Part of a small language model's weights: width 256.
Each number is 128 + 24 x the weight over its row's rms, rounded and kept within 0 to 255. Layers, rows and columns count from 0. Numbers have three digits each. The size before them is the row's rms in percent of the matrix's.

# layer 13 MLP up, 1024x256, rms 0.164, rows 571-784, columns 192-255
102:095099127132137088172084160127156109115176105172117136127155123093149124128128143132116133167057155125101135139084076162172138107108162083083123108143139118132075152137121120132114094132124145
093:077086117144090131096166152120123105157135126142130155090093133119109151110101071095151132114092084099144063137113109131122124129128166146144168120148111118159123108138080141117141139135084131
102:134140118112083117190108165130125107144120152149147142129128075136153131181089098061127144147121083133095151106144104112141136130113159105149151159133117154105118127127119101161125160112113105
087:145184141150102055093125082113103141113152140097134122107118099112154173150162110111150125125139148147140122122154148105106143165141155125136118081121164145129116121134123171122153093133133118
100:116111162139122130180114110157083139132147095114113167091125153135153137112116115117126115160152148126174130151132138166101120125165092086126172174111158125102129152132163129103149146100170137
093:105122162067112119213147129171149147099142098136105144110158142151157144084106143121147114143170153167108120140103091128123111124167146138161094134122088103150114077135127139136110120103137134
094:109176182145117139152119144100131148106101173114131176138130129117112087127122146153145138166137143099156125143167162148111141108145133108181108115160163118120110143150123120080071139129161139
100:132089097099107112123144105154103167134127133093131109114105176098141102108164163109115088133115132144126158163123112107136115110145149127155161129117090103141135115129108125113135136146097104
108:169171130090117168172064155101128163139110145124103149121169116155125101146152141108124119148153153130134115161147129147153119145131133146157114135141123128141106113095096156118137100085090140
101:120125119133126110134116142165159160134113140136174126130064090103139142130105146105094100124123122079105153101144091088095114134149107159087144175097101135125119158085159168126117142088130131
104:171106169150135113126114103140094184128173151147093143079144135151161161113149165113104128122153120179145123111135110109112086109130126144127147082124142104097151151116060141100104139114117080
101:121151132098184159133099145119118136124120123123157157123099151110164086111139130104179162083107151128144149087127111129155103136143131106117125148177148155140102122102126128120149170119108063
098:160144142096104122143121161151107152141181179097090114125130088172081166151124150088069112120149117116170095110134131113140120140122122158134109198119132152174100128137143136147176158110125102
109:116128162117137106151113105114158152113083132132148150155119149157094126171121096155135132146110131134117110139130135066116153114123137130136130146143131143130077162126132087154130146060132141
106:102083103094157133108130105124148148118123116121101164149185132144110165102157148143110122141131102118159078106123113123131129149156151150106115157168108169146135137152099100153099149138118117
104:112100098126139113181131115155145142109093106163079098117134144147156145125181137127115119091128099148120107137141173149152106155156134137088130157113131137132148166138124135111105131165131098
099:097148098142113122174124104129109129161123117135071141107167148133141162118107130133081089134127144122149136124114167158119141157130078104157164111137102115116159106108148147152158201160176127
101:139095125139175120116164144104160101149154134103122137120122127102121136110123121112139129162133161160076119077151072153129164147149164077123117133087126122094137113171138139131121120128127108
103:137156162099124116142112137185121146126142147119181125176113123079152095130092155142136133157126148115141114080152152142082129124125129110157085121098140162096117128167162175133096169128112128
096:144161146129144123155149111131124087094128127130126115152165126070136073145160172101120126132116128145128166155127157121128109103125121125137103130108128112135079104140126143140145116128097156
097:120103136128163118106114113167177156120144128153120169133117105165136160109144099119125136132108118121127137149169116095107156136108157150130108133140188138144134097148129136118100112140133104
097:128105154155130087151082133092124091134098141129061140130113134135128140131101113133090112117137100109146166179148082115156131123139167105120102111108109111140099166123117110086119156128134134
103:081151105132147094113140147103126144131157131080116120136134155132175106179155136128086104152114120176109101161147167124107112139115128151125129128094144122136101148201158114122154135134138163
117:127119125144153109124083097109153125137171109127117137110143115139124119124136125096142108099102124139109192140154112155105122101170135117109137132148112124148157126118103102133158122144099113
111:097104103126154236140123126146153114121130138160106112116154128117152114158130120119099130125110094117125145127119140145083139121157152133113151113169122097171112096111127112118117126135113087
105:141101134132144135104120144123144132161164119133102118112167134183144135172158097108133093136133147121109157104142110157133082157132095115131124123125088093144143101137110153128143135107121165
105:067094112154127131178077125100132134106132082115129113121128138127135154103126142084133106152122155164146141112135122111161101087203123177101185135107113161131121142115136138118167106117104163
098:133141127090132080144139112154123147122134135091117117145126133168102115123095127145120136161094107161141144085161096110148125116107099172118138075118098164115105131148130146173090154137097097
094:140134136070130125158125102116110128062100115124113148106129141114107129142124142135163149121128118126095171136153111139122157136130150114160139150124128134171145117151116133165161090114123131
099:125112157137133120119095133082107157150114152080093111123137142103147161158105108132104149131096137143162154140112119100139113155147181132144077100121137112144167178129110159135119117137104101
106:113100103125114137190145112117133142148101162089146133105169106179141154102117142105103155111163124122079112121159177143138091146099145124106104067158090127081137114159149163148154123109111124
105:146133153121170141125118105103100149151146108096116168150121158134208155115145109153125113120106147121107133103129129104099120128123123096140125127069120089149070140165149134161153144096143133
101:161090129101095097186104182139153143109119112151153131140141119125159116109139127110122085106099120161102178136139116133184126124197144136114114164118129160107109119114132092137136085160136140
096:130121133115114122132167132127105142183120168104108113131103141127197188140121135107117152137068130111132148122079123099121117134146164135116145113116076158120115191126131115162106142127163138
103:128131117124112130130101095113097157134099164121102074123149119121093161143108106125139115107118107101116164119070097118114118127102119110143152147101134129113144130121093147142118132115102086
101:141114094141174114164098131094186119178100123113120155160134139114144162097176121142085140134134113131140155093123113160125173132121107140105129095126089126132106146104125097107146088163134143
096:118089133135121163096106132182095142108138180114118140141123146126191172136151124147154140142115124147122173158140139169124124110114140188140175121120161127109148089127129141166172139108088095
097:105156116145055108150156140088157127132195139131114090152164125176132158150137160147141101088104107150150129121108113121117087089115162110073136141105118139102126137113115161105134125153084126
100:184118120119165157122102149147107164089138173102123129134100140125114106137110176112137100105155158095137118130104097142127125137090132136120123110117117135155118103124152164092110148104159103
100:138157121071130137127134146127110094142132089099137110129141127150138130125112129095118123093115168160137137097130152090123136139116103117136177146149121157115141120170093107103119157139172156
098:115100113128128145077107109080122096103167097155143135119111140124147165146120144114130103158120174124129113093117088122103145132107092113138114135159114115159102108138154120160090087101130160
093:131121136095129191125130082104150108123164126086121129151125148133132134146167146120132105157141179164139105103100111114108110171121145119107181123158126124146076138083109150124123135088125126
097:119168141146154133163094136143150151085142157086118111149105089097133135130132107096102127118169125125145099094131104067113111146109127142144112139136073151141104131093115141110150136161149101
092:138078126163116134157137078169129143117102138137132107141134154114118118135119145109170165125132159125074110109136142088075165118173131184083121172102151147139114106148092185118128134136172178
100:120089111110159121097141141167097129155163123150128149123118159105102200119128153106120104105151075113147098118173134106103104168107144156148084137156134099140123179162116142126159142098091126
102:161128115155113111167089162112140117124063089174130118112143178141154086156083131145157110127141144164116143130134136122091114152133110134116121136160094133114127091164099139098146124169126124
100:111140108140116128133109138207106093132165113129106139117146129086103127132096135110147184137211179134136083142129129120105120142146138149131112103146110084130124141103125135114096183142140111
100:117111115136144132118103131161142130117120139171100184101128177108123132165140123125115104097136093099142188080160075126120119146157166127117147117174146138145093136130137159090167154094109133
096:074109151120136131155122130148120070121134142118095121145162174141119171141130096108147125103182146112111164096163093131110129114125150131113098117073078178092157141148121136135133118083099102
094:100164157142148107104169113092123137135146164127086133062144110124118124125142156152081151146130170160119091093127094148109141067144131131129130144138100128115149114131157177152086190145139094
093:129106130127088121122157130147127104168198127139122093129120141101154129082112101149130119103130148146131100126145113095099113147127127127122135125122142132137098173119091106107124088125092147
101:133122148103118133134129111152096135131073177155082161142148052143115128132156113136139147131105190128141144116110088145129103139124141077121177140104097114196147109171106127064128123148145122
101:124150091140167145052102174146141097100126122116078142136130158107149151104107124097113113034155107151148158114116091178091108110141160171137120177132141187098108148168132124122111133124135108
098:164144149124128092166088113154136125113142146133117134165166180161114146124116143150135075116113117143123094103116111124161143102124144117095099106130142130169131125111091143087111103120103095
101:134116143114148131147116175175117100109140112137104148138116121127110137139117155118125142122149110106123176137154127115111091114133144069154088128156116097149117109146082108111133121163107084
098:158119146135096144124091111111107095152111140118122128158128104117133135091072135142120160132117083072138110130082139113127166071114136175103142111146124113117120208097143130098130126147120153
104:154126156123089099118114113113113148157124198126161124119105081127178115110138147123127149130144142129103111140102140152111128148108158113094183130148091070120119148157082140129151156195122117
098:121134108143141146065155123143135123116147108145115114125137151089096144127096103181122091167095151149149196135163150135118115118093100150112122104146092090140107133166122131093106157140120151
097:118094130102178157141153112112128140133199097129106091127121084133135136153121133138114081188103119137097111153148093130128088162105094141146136135116118173147126133131175152099142111131102133
104:163139090121114190148111140096128156127171119148128113139152104125130150111115153121099137171110172100077102140136140119121160135167132123098137105091096122167137099152134123092105108104120081
095:133116125108182073092097161147098132178091175132131140106133150126135109127163146078165131104160133112162108137124124116140111133089115133161110140207110166097137142141126094105138132143121162
097:116104137156131089143136113062112164094110124114099120163104148173147116161138140137132129173130133158138170150161153124105148098121156147130092179101087135126173093125135130103108138137170078
092:074161184129132105111108123118141095146170119128112156168111143093150157160074112105119158142111110091150077101127154159119096126115126135136107116113126136117137143174144117150115170139141192
094:142150137107076149119125112146157177132130135103122114136115086165111109123145115119140167166108141085116095145106135102106165143106113117140119121124114165099104147145144137174134130144090129
094:141166090157137098132124115119141154153186128108154166105143119108096136129122134139133167114100158113125122187144091121114135132119130141122119134117136087128090149105058129099157135097154094
097:161132131132147118123089162105102136145111153157099127113142113131131117092091111135119119169120129154132147125104155164154131122153126138097096125151113091146116116115131084170151144102129095
102:163133136092131142094110114123126147165138108126131134141084177135130137172119163124130133138141087146115139131160148150107141134153122106109124182128095106124123114143126172081112094147092159
093:111109131127097093127123102171145130181167163170124091166186120141098120105190120087114139130087139098102120132172112131130140086143171114168148102112141138100118162133139104091138149101125141
101:135129160132130114155080118138139125144136145140144107137139131107130074146088135131101120112126148126120131070109154147138136159104158096147125116186096165130090133150128123126134145155121162
098:176143106094155127119105149145150133106118121171094113131175158112146118114104105136111105118128128129091139136140120150132136125159136133146116124129122149116110127101096210150157101150072087
092:154132134112070153163123094137098122172196158067087120134118111103139146129137132174146120132165096123133094110130092118150143095120124164124083154136155125121121142121116077137145140152074136
100:124103184123142105146154125136135153104123144123128119104117166085119116113127130144121146143169111142168100130101094121114103122143138129118122154071069136143125094116165138155147140104096164
095:107127132119148170123112119148111142132201132116140133152114112155089148153127094138125151098094133140112134127124125103098137168135141130145117112144089102124108090104123094120093095086140141
098:141130158142112118143089124107118102133110094125119161110145115148149131117107107112097123118161147118139128140107106140104143128144172199129113180097152131134157127104122154152141160150113122
098:147087119143132135104143092103113143148112192135123143122144143110144150166140153093098171119102116119120130139114097146131130125100128184065109134147122127079106128131095146182159170113139110
095:178156125098155112145112119145104116085114112162112155119122129123138161130138168171132126125115157151147148111135133134134160102157167123112169113143106083142110110148115155159095122103103105
096:189125120089157117070150105095130142154134114086126119148163103111137138144146143109131138108137154116143095118115117109127118119153164139114104128105143119154114153147158094122176134136076140
099:132148141124101170136126098134159135105090124145146137143119122111163135098128092133150089141138097149135149095133131106102088122107087128123118172138141097147143133108131172120051099110133129
099:130098145142116133146135137129131087126161190121099130121092123109121146170123167121095125136142102130107191122139112103172107110142102157112086167162143106124168117139117114148138152119129112
103:125117109198144086124127111118127133118107143100137114126101103152113136118096149103098143114113198105148126103162136125122112123125127177069154112132130162125161119118106121164139169118156115
109:149136119169148120153144147109123095158134181128104116137102145109099127137099140154081107140150136129150171115140109131122159097127104109150166122144144128144116120137101111098129130101110109
107:111151177124128142120100108160119143110136137097153141125107145138072133111089112158115137162126122131135117144171131117152091149134149136113181154118168120071102113139117147142151188100158120
098:116090132120097147108157135133122149119132141140111140163138168162122102136119141109097158160083151148146143110123119148107136131124128144101119101180120149101120099144119145127110143101166154
106:128091119119104100161102128079121117118145150134100097122123121103119126150107131138125160166125114159122162116108117094146116114095165146110138112129176128106158107117106139096134135142123093
094:128115127161131112150111148156144117106130120109180130166098133122120082140138071122114178175098103126097144120136146115099157137102122123151148132152149140091119171169139146142077109094115137
103:098104098174110160152131125121110137121122135131109124121111087151111147145129112097156113165133093175105107109130077112120140143155134109156100198174155141114111121117140130139100127129185115
102:111145116127144104109070121163098129104098107118152098085120177080093132183159152113117155085144114139171185140162139190129111123127130122147146096119113138085137133129139127100094165130122142
099:140112116125135122148064141116108094101143102147118129153167096090110173147128109096141131092116161158107126159153122099116184108162113164108116134158161139101153119121142169090134115126121157
099:141100169131120121110101118133121142113096161144135114090179144135102138108127178116141095110108126117126118133139146106151125120142170116125122135185093123107134088168140114135154128124156170
104:130115136125118126123126161111076127150114177124154125118139144133150134152148107166117132117135126105159085099151130128088157137118120092088124171124106153159160140142118127140182140158112131
096:115149143120144137124135152136138161103133124106115078125133116129139131111166129137146108096136136114173144149146092140154134159138139141099150115137093103145103144096129083118126142138116133
102:103124145133120114161120113134177134176137135093119134155151096097083096095135133189096125105098127099114133097144148128163120147130122107130124137146136133088169169141119112127094141096138148
097:133109104108145121114138104126144153125122123088148105095119107130089133144153138169173143125121141118161171104157160132139164180148126131133106121131133137159089122155120151099116112107153146
095:122115116106178127180139134160130086158131114132089129115140145121101122152153103111145135096136110198148122142130094124152126124198131100094089110122150126094173127137103115123076138149114112
112:158102089151094145123070134114132190144129100118098110150192125136143144161145120100128147140197194169162142111111118131142139133115139101141137132110115143128127129095140119160115131107079139
106:153103088128075116129092093163128115157106051118111147123117147134102139148103123129121109135103147153123134150096138126112147122123158129104147109119168178135104142129165116125129146120135133
095:185100141091134107126117096174144187160121118121132123106111140102170098115112123105121101109122097155101104169134124130149113085144126154116125103111147129085159119143128150127132093136154141
105:113096111152110137135126138177109138099149130138130157165127135098123160115137130169129088134102147127138115090135070111139108087100110121123172162117147155104108122173115101108121115118140141
102:152097121105103158164118125144113106144130149082097153099147139120123144111111178048112110124107123103153109097141138087180097148132132144084134137148123108176101099135090122116076098134116117
105:149125123143141122124163121090164100108142141107167138132155134133152089105171132122090118144152116144130127110134061147086111087171169139097120122110121114111155120145138143146130127111125129
109:165159099086171103125138132127136111133141120113150114143102131148149122145129144100099105140086119130138161149109091137137145093158092089155127145147118125144116146108148139123125119070141113
098:123088105149133056135108141122133120102089120106102115130116165179142137151104126145120102117120110134074125133181120140134116114148159115142154113094169144144137107131104156161118163153087084
091:157167153144119141137129134152092122133112133157140163155133109144122205077103123135120132102113124167143162132129147154129095118099215133144114124131119144131120150107135166122163097084129121
106:103125109112136128109069147167103140120118136165085095103135162114163132128145115071148135100122114114116136051130089130102118136171088137116111150139123146097126152148136148129114134110105128
098:070103125070116118121147115167129128137125123131132157146106162143129179097148159144145081158110113151161113114154118147109135104104163150113168111124166132110113151108089128103105099142094120
099:160166150127108127142091127125119138138095119149110118164116135141161150131128101074151109141178116103142115110082145167164097109119154102146120139170153118125126119132176131106159149151121194
103:142128154115135119131157090144098151156155158128119129152147132111125137132143175085120100120139147119173144127132109091133112164126124142110137148121159143116138112154164130157165133117127125
096:123122136153157138099135096097109089132182152140127138112138134115169148141157134159151097126115147170088157145096103113162148165113160127141122119156161090095121129157127167117155118119109109
105:131154149144171151094107104129152151189148112135120119136135142135144122102125132118123102119174108128112097106130148108129147116089099129116141166183136095100166169119137141122169128129148125
100:156148128068146132158130107160134143104125140141119166105173130157120137136118123119128112107144135118095125143164110128135083122111117134139145143139191140129149132115168122092113105099102165
096:136146144155133132132115096150116119150128133135136115124113129141147141132157170129141103134174110108128133122120131114115123122135071101135118145157122106144130095119162117131136126089148112
101:116114125161099125094135121134119179140106177102113083143131120133141149142143132119130137136141128125151133139127091130105119117082167126107119092111139113149121129159112106093124113167162141
102:105147107105140178124115155151130116099112104126144144124145125123167104159175161115099146123127147133105124148124121119131142138111103149152121143128189096152123164127147124107058110130158134
107:163104121121139118162122120107135133127104142150095142169106100126160103131119112117117196156069107151149136120129127139119149139148155130140149141126102162139091113140152133101153126158113104
112:108147114161115128177107133162156141147110118155137135139104199133084137147123134118134114154096142135112155113129120123120140131134063133153111150098139108129143102139156085168132096142152122
099:115121155118151152140097093101111122131108129106111172147156171164115122153104156130124129137089124191150153144112099131106117097113164147107135133111153128129136133081145158158110158107112154
103:142141127156137110170117161116152097115100119143123133120110127088133133155071123140167144114147120118090126161125104122109129077127122094093138159123118106133150138141091135139089090148128108
093:132128132142111142131163154148126163111112110124118136171103067107136172101143060141113134154138094108157091130135147119142114165123132136112107069159104171151133121138122097116128152119145109
102:093146109080146142130122118139111167134175164116145164118133142130147123154166158099124117143081112127140106100104126180109146124137121166112144142126114118161143142125112133107133069134156089
096:114140151105136142167128129112147103103084133091164112121120145095125118115118140123157135102149146164106137118146114156115110113114123126140128137104110138165121113145119136140118136093142127
105:120130156139129117120106174135148136140115157142112161133119119113137140088122147134154084130146093163134105111119099127131152156124153115117135155083114122105145141137138118154103164113100160
105:147100093166089170136131121155160116121124106159103108141152117127093113122157088081107096157164126117091121149066154100117115152148136152110155111097140151134105084153135130124118120149198167
102:154125138098094137104150091149115137141113169132112114104143105111174133109141121176147173108115131150116125137156086128158108091121105166101132159130161167069106119132125120133100088176143131
104:128135118086105130097155143146121104166082121145117136145153150158165125137112131141150092145129113157180108118120109119122105148171117124160128129134093091144123110173111114130114108119138119
097:105099091119077106102095104136155124132141100163084185124159157112108162112089153140133132103047140121114143133091129180129139119133138060144124148122113132134131116127141141114148108117116106
102:116116157124160138185121079137124150102162148076152114144156159168155115132106111086101084135153113140107165115139131135174148126101150139109113149131161147132122131125163105154169127100160110
103:149109124150092118136106127121118107111107151117182177175187167124072167127135124124103149116081120128144171103157097118113133117158131132067083109091149139129139113133136149140149108090136126
103:071126119123111115137125087120140107105136084136099142098156151095186165154093137059105125123146122139115118126093146116134138096156114089106143159089137141134145146124107131132133140115139111
101:118098107156142098169103105173100146120111121119129105147160115154116105133135124089122138171137119088105107105101154161071180153167156119109132114123118128076138153128135162123142117118122123
106:141077157114156100095155138160068149132096154116092121086126140127145153106148102136103136174132133134117133151166090128122118171135142083132142127126138108147071098142159182124106101106113094
100:111064141110104169142139089138138138124155127096110109172133082096109146091144097117127158122144127167148133115141116155163121183126162170149139081097070094149074102121089163144134178103129123
101:098133135157138129105160136130132114117125140119165125142114107103116085144129115121138146139156086173158092128092118124118079127110138119171107150146087117131083092108146143091119147145101157
109:105098149117145121128135147112105102163108118129085112149149133149101118175150149133143109141160130125135133078111087126167143108114146126076136146142101147121086108150135151122142138166118094
101:131115160131147139099122117151112115164102135146084129112144139120138165112139146186114149111118146155123122100118106112094158136160117115135146135127094141137103115117113130129128114136135098
094:106094124144131126159097112116089140087096125094146131102125173128141132132134135113131105182130129165095157153128139090135080143124111093128168165148140115134109102104108105146167129136091152
099:127112139140107097107147093094108131125132086139114124129147184096124146127165163106155132104120129118133106153159157164169127153139153122099152158128138144137125089159137154104112132124108144
100:139128121171145101132144125168130113115131125103129139104124131132108106135144097146133096146122134125118116120134145145126098106122138110126110101110114152113133083181112129112098098133184135
091:128118171151168146127163109157111127113145167078134119106107106130141122121095107146149118165115144117106121125134113123116149110143126126103126043144132138091138159129104120168156116164124118
102:123148127099086100134138107135108126171149149090114136089135107168105114123147129140126135133132196165138107112144112126117109105101165112112145130167140152116165143163114112124121119159139124
101:114089097165144145168124145132131123132164119112107159145135136127131155135101084131112119141111116138110134134109178101126140087113107177070130100142143145138147127156178116166129079145095060
113:122145086130119169135152128123127133118128143137114134136145123069155102107141110107107116158135112145173106136143123077165097150127141129106156122109116126146139135125107096136118079110060145
095:090123137147128140165136126092125100128156129134141156099123129109122133071113139141148117157112123170133159135109090116101125073130134071120126104102090125146109084126123120169138123152103128
100:138128125104159163118140121163129108105128137103157130144124125109139113119134155118084100128110166116128114116127190116154136159146126116127144142128106125099120165165136121094116106132088113
093:150165148133122079144121127122155095098121127145160162131111129132120141103133111132121154129120153133120160086135143117110181121115093177146104121166137142125147159193154129130097149130161169
100:143131148165168096145143145179127113098101134093149132146170118066141139123110121126156083102108096146103159097121124123122114122145160151137130136123147183138133092099140149179116173140134099
108:132114128129127124144093095136083109128131127116123163136132111117164130151159163173158156139070140117181134105144151150077101104149153121144145129115160093113145098133113120146151128144097159
099:078090127115150095135140121139122144156130120111118163144146119092101096119121141140151117077148149101128090149130171127105097122161128142128139129147123121096150114122187140154163172157107139
098:114112126116075111127120108157096115106139130163128152182122112081157092151134182127102121141171133137142116104136125109185143127141099128115164117146121136104084105131147121097119121122121096
102:113106155098103207138128121166127134103144157140135133097132139105122111156144112136133161117121136090118149089182104182102152146132166118131134129152133109112120137123130113118143109151103152
099:119090109103131160122151098129144103117145142120081103130146094146098132117126142098171160110102126118101108157169134095093180171167130138076090108174149129128085118133124127128135092121140145
102:103172127098142126122113101127115150097134146152148136158100130136140147116129116112129151115063129119094106099125125134131138104083133151083169171144135160163099154127153124152168171128147135
107:156084103148144143105117120104170136120109140118115118164072139159133092120106114095144085152147105157137158091105096124127154083134146174168108109124120144158157085135106114142134139154119152
099:093133131093149130120144091105109111121165076101171108132184134100119154108134133132127122108078096122076101125095109090082133147176120142152145139148082135162108128130147137158101149158109133
093:154112107107127133132144155136125137114143111109145108165111079148068185128157148082144092106150111107117116121113075156089140121098106130126141094095173132174082163157149120152147158148130111
099:108144071128152151147127130138109160125110130095092157098118113146064143144179124147089144125148131139128095154149121125153092148075161083098121133152084128147163107137138074102140141087131116
095:128112105096095132142125102133151107120134150132130112131103116122137128143128128078142120109176123127115154108126118116120121111126077105126135114204117129097096152160105135120090163104107112
091:155135100133127164132138138108145119118132157137100124129143074125123127140148125106139109142138115121140129098133085161100129132130132115103148138197113149173131148124142171078118133127124117
098:106167130124123128125107114138121105076142095165117120127182105177127144091127118122129148152149142153154138098108152143129128126112146109128113105161119146110082143118134116142099149108171144
101:138095138139177081090102138155119105160120122110118128108134127074107142097139110108117072117155129143127133122132147152173145109128144196117128136137100145135149144146189174118120095097144157
107:121142109099110126112113154123140149155085119134141140141130155121140166144077128101130131163140123136089132119086135169138089147139142108169151087137141089145076158150152130082118099137129136
093:130149096141132120144072122183134126108128139112147190155111114109078113143111161144049129135155118132165103136150131114072140136096129119113147134091153099082129144110093126126150138122132170
105:122111121124145132126161131148131102127114144123090137128125110101157126120122136146098112133109137116115161165144096108135134066138122101125133114178151154101094174165106140114150128121094147
094:104113095175129128131118165094159089180140136140104122115172141122137152131143112145123154135169166150121162119100134146075143105116208140118148110118144111142138168120132120146107128125143081
095:125145149125206129167144168136135125125115153166152125140124120121119122171155116143143128090132141139146108074140123131124069072113099123123150129148140134092141088157138097124094109078140110
106:134109123120138109118068163125070147137152175149135134161124118142085140148106089077139170116121104103140094177164104128155147091164159098144114156095120108126071153122135136141131102170087162
099:122124172137159097116124146137099137112155144100113139149107095140131153159147175157101101147129119119128149136113093153156109127097132149116126075096106153108114127168145152153145141113120111
094:128133085113122127092074149144139140124136083151107153152122131152096126117103161144121144089107137152090140127138128144161136106138168145147104151119149137131121141122124145107090108125143136
097:126128165094092152144163089118177136098118139137155133103127180121105152110119091173122158098137059138091157095111130148149121162170048145140156121117132108155158158142119151104124120098144121
100:118100151115141174144148172117126136062167094113102112099148143113118098078144162146157135116147133131131136124126144114091150124133117110135091133142186163125102145115144129141119107114067103
105:131106128155104105090116147130131154100090123139157143085085118159170148104134171161098093119114113149141140120131182173121127160136148150104120115084164150098127149107099088156123182133128125
103:133135136159154120152110119157107135143118150132139116150134120159136127089155122140148121140124123137103136100094125152114122128167090112165110144149061156085087124136119130119128092131140154
097:169128127188102129113108146114147089102148149137101133066126153112136092139108111124146173167143108114091137108117149119095128135131148095150107163089142113096116099174130114093120122125124152
099:108133152114111157079145074122122104131084101091120149122150128077137141190122177128155143113096118127152132130101122147118105135120163130111147128085131115166142145091124113129125130115120141
101:118111127116101116151144115183121153092163148161149149121112148112151110139104126165148138120102160130121086120121173117088130135126167127103125156132129128116141127097135144112126142102160144
102:113150074075141166154179153179112139112088141135114127105108140097114121130112115141120139140116117143155136122133178100108104155144113123125141086133073124110119123144128119123101069106147101
100:130106188123143122136134090122099099181110119131122099119074144135155121128159116174161110128100090103151106101157106166103142151146115153101119165153072156161164119111100186114116114121150138
096:177135155092145164123115162132123114113108105133141129085138111128101124142089127090144116153151100143140138139143070132126061174154124115130063147173110113100113133106139155096139137113138142
098:165086151156120129149118115183151168123120128123128141159098113086144159115164103121113110136131093115157121121082124158135091167132146172100085170113095132143125087110105091120163151105111142
101:128115133129146120130118157121126072126093164132135145087108183111104124159101150104127128132152152133146131112126084084152103163145107129151126135153128116137116144109125154131102143100130134
103:167130149107083138147108123110126117114124188115151169144112112133113152135128140062162126118154155070114110162140131145150138154091125130124128111125082077160117132101119134098153127081116138
096:112142165122136119117118145137112114131074135099098132140178130112119102170108123081156133114170124156101172128133121138112110128132159142140148137171097113158121097118127103118128174095129140
107:093109162115159124093169153087113132125141155117146095105129079149127142157123122110164105142122200099141128102122085142137139072116157146080114134118147075116126144134160119132138154142111117
101:131127142161145124138114113146125108139135125104079145130161157175131162100117145133147119114130134134102134131071158115089160129152113149146097096148143092168085162145117165153105140134119108
098:147141116128133128150107116106136149130133145102097126126132142116107097134125126101166171107131133101127199144134142114080146114132162130099123170133140139153140108081108112129126131126130123
098:107136152143144098125134157133069144127149128092101121128143117134184148162124173113144109147150121119192118124114123109148108107138094128096159099136172157120103126168153139126121134109092104
110:097114112135124155156125118106118136151147149090120147149078130138131102160122097147135109128130138083156118088097121116106119144138145130119110111129103113128116159143135123108160175136148149
102:150145155135101105118106141154124146100118129117115109138158168125105153119086123123136138104147159169133123112147114105090144134145194124131173149136139157124077142129140152125149118093144130
100:084112122112150129141119102152131116140145165128154141103192151091133146160137108101140134117090080119103141152143135129094124097127149093109092154134134092170107140086131152126127109129165101
094:096140111074141096142095102159119118121144116174170140090152068088128109110145205132141143127136160168136138126116104096137118147134148137127121127146128135102135147140177184167100074113122171
094:095127155105102123105138172134142117129119159137151143156085155162109101139148153107129162120159155138153111137110127117124123120110110185138090112176155164108135128118149086104151142148127124
098:118136116113125163129132112106121133143076113137119155139118137149135181135112154139151103096150137056129111114131134103110085187165129134139152102107142146116140102123090153114120113154157119
104:152117086094102111177098142101165123116137111077110110164092111143120161099112149142131130156106119120148139138137131119146126149171098129121131126133116136129108116137162077133134095108142162
100:142115132094116131138048153111096105177135176121132087110117115155131156160129141121097087107135123130134118106130129139125116115127154144113139125127100113110102144154086089129152160145141106
103:180104110155118115112155066129122114160133151131145130151131112088147140144144140139124126092145143153122142106136067109119122123131165131081102133119111115125135104154105148163104094171135172
090:102088154127166126163112128149135112159155158141133141121136110127138136145130191090095101114168114105150050088087184124095075145119120154139138154151107138167132135146133119141134150133129126
099:126128163120138151176075112141116127115175184124140151092162115098143133160138051103147135134098136131146150154106147147098130133146122156114160152088139103115138099129111089125100144099177127
100:122148157124124071097145137110132117116132101104123081120092138128178099121124120124117142098162183125121119148136112086156120130134098110123118165126135139145125117119163181110072104147129101
105:124128163089149115143142104127170091121097193138137129131159132089170108089113103176136084123089154127134148107146076164133085101132134136122147169136168126135105147119162129123102103131111108
099:135101165150094156123140098148132152156115150117138093155104138129113119095076121106187118141093100125128166149122143143103139099133106129164126130148175104132129150122107150152112127100119104
104:164111117146122103133153123129109136147139097152144049134129095136116136130113122127120159141138111133138157124139136114139154107129141115138162073125113125177123122123128148147134130173107058
093:154109115110119100125112153146169094188144075162117156119145096080120129144123125129107192177111136145123129092113111116113175123109147085136161109155132113147120130109120145168165111193081127
113:125089144116171117147111067181150109147088139124151160145090131158108144110117130119135125133101153142067139102134137115113135195135110119134125135142112113118113117121094092077144083114154143
100:159143142144113114173075160150135112140127175111123107163108116157107101151131128069125110131135140117118177118128127141085097112162095125112123118127082174147131116142119107129155154084104158
108:133137116119093105134119109143094156144149134156126139135100077113105074168120152151111125136135160108066102139137100118109123126118108111111132192094087124129113121087143107120164119130105148
103:110088117111126135151083135118111148134153128075127124153106123134087108113132122166094092119131189136139115130132133113128151141124096138108111095154096119136112112107145136110152161109122095
098:078116126114110148135088142132141126111143116141153122109057064141137139106125074129145151109115128134128153137140130127093162172113134139085085173129145153151132101136161128105132075114145129
101:087162153164099149097142102137126121129112147125146132103130127112160116117102123119130145128116087147109130126136146100135146119135119137105141150116146077116144113142115139112127138141158102
093:140119098141149092076122147056116102155171129151120117116109134123151132104126130119130126104092104175111099128105123121082100112117096084135094094136133149143124131110154160119104148102131134
107:140110134090133128136133143116116158110099107172091157130158123101127154128108141158166117123138104114139097119146108103122155130146144136157150165106151132149148087113139114132169155145124103
100:151170119148101147128185143080116110124140148094095152149106152087167134129126118133071114138109137197136159112152147130084187141161136088100130126138082129117125119117110137098133126101134102
095:126145158131170157142099090090156098108112112069125146089130134151148119158167149109113130080122107141122149143127143119121127193133162135133160143126091137117123081077118101108148107126153151
099:121132122122112150120110138120148081093134113078136132112128114140118155108121187143140146173163127151125155134141139108121134131154119152133097120135112123138067128098134104137139149135097138
110:128094096101134166148106152190113156140142146092098120100121102102176148156155154131114142157128122146100118144160134137134115131152128136088143103114140112117168110120108154142099148116083135
091:088144171160124133100148113081136138140144150099139141156142147116144130072115158084118117130160136127121126166142133106123105145104153121134090153106089087134091137086109143133104130105140132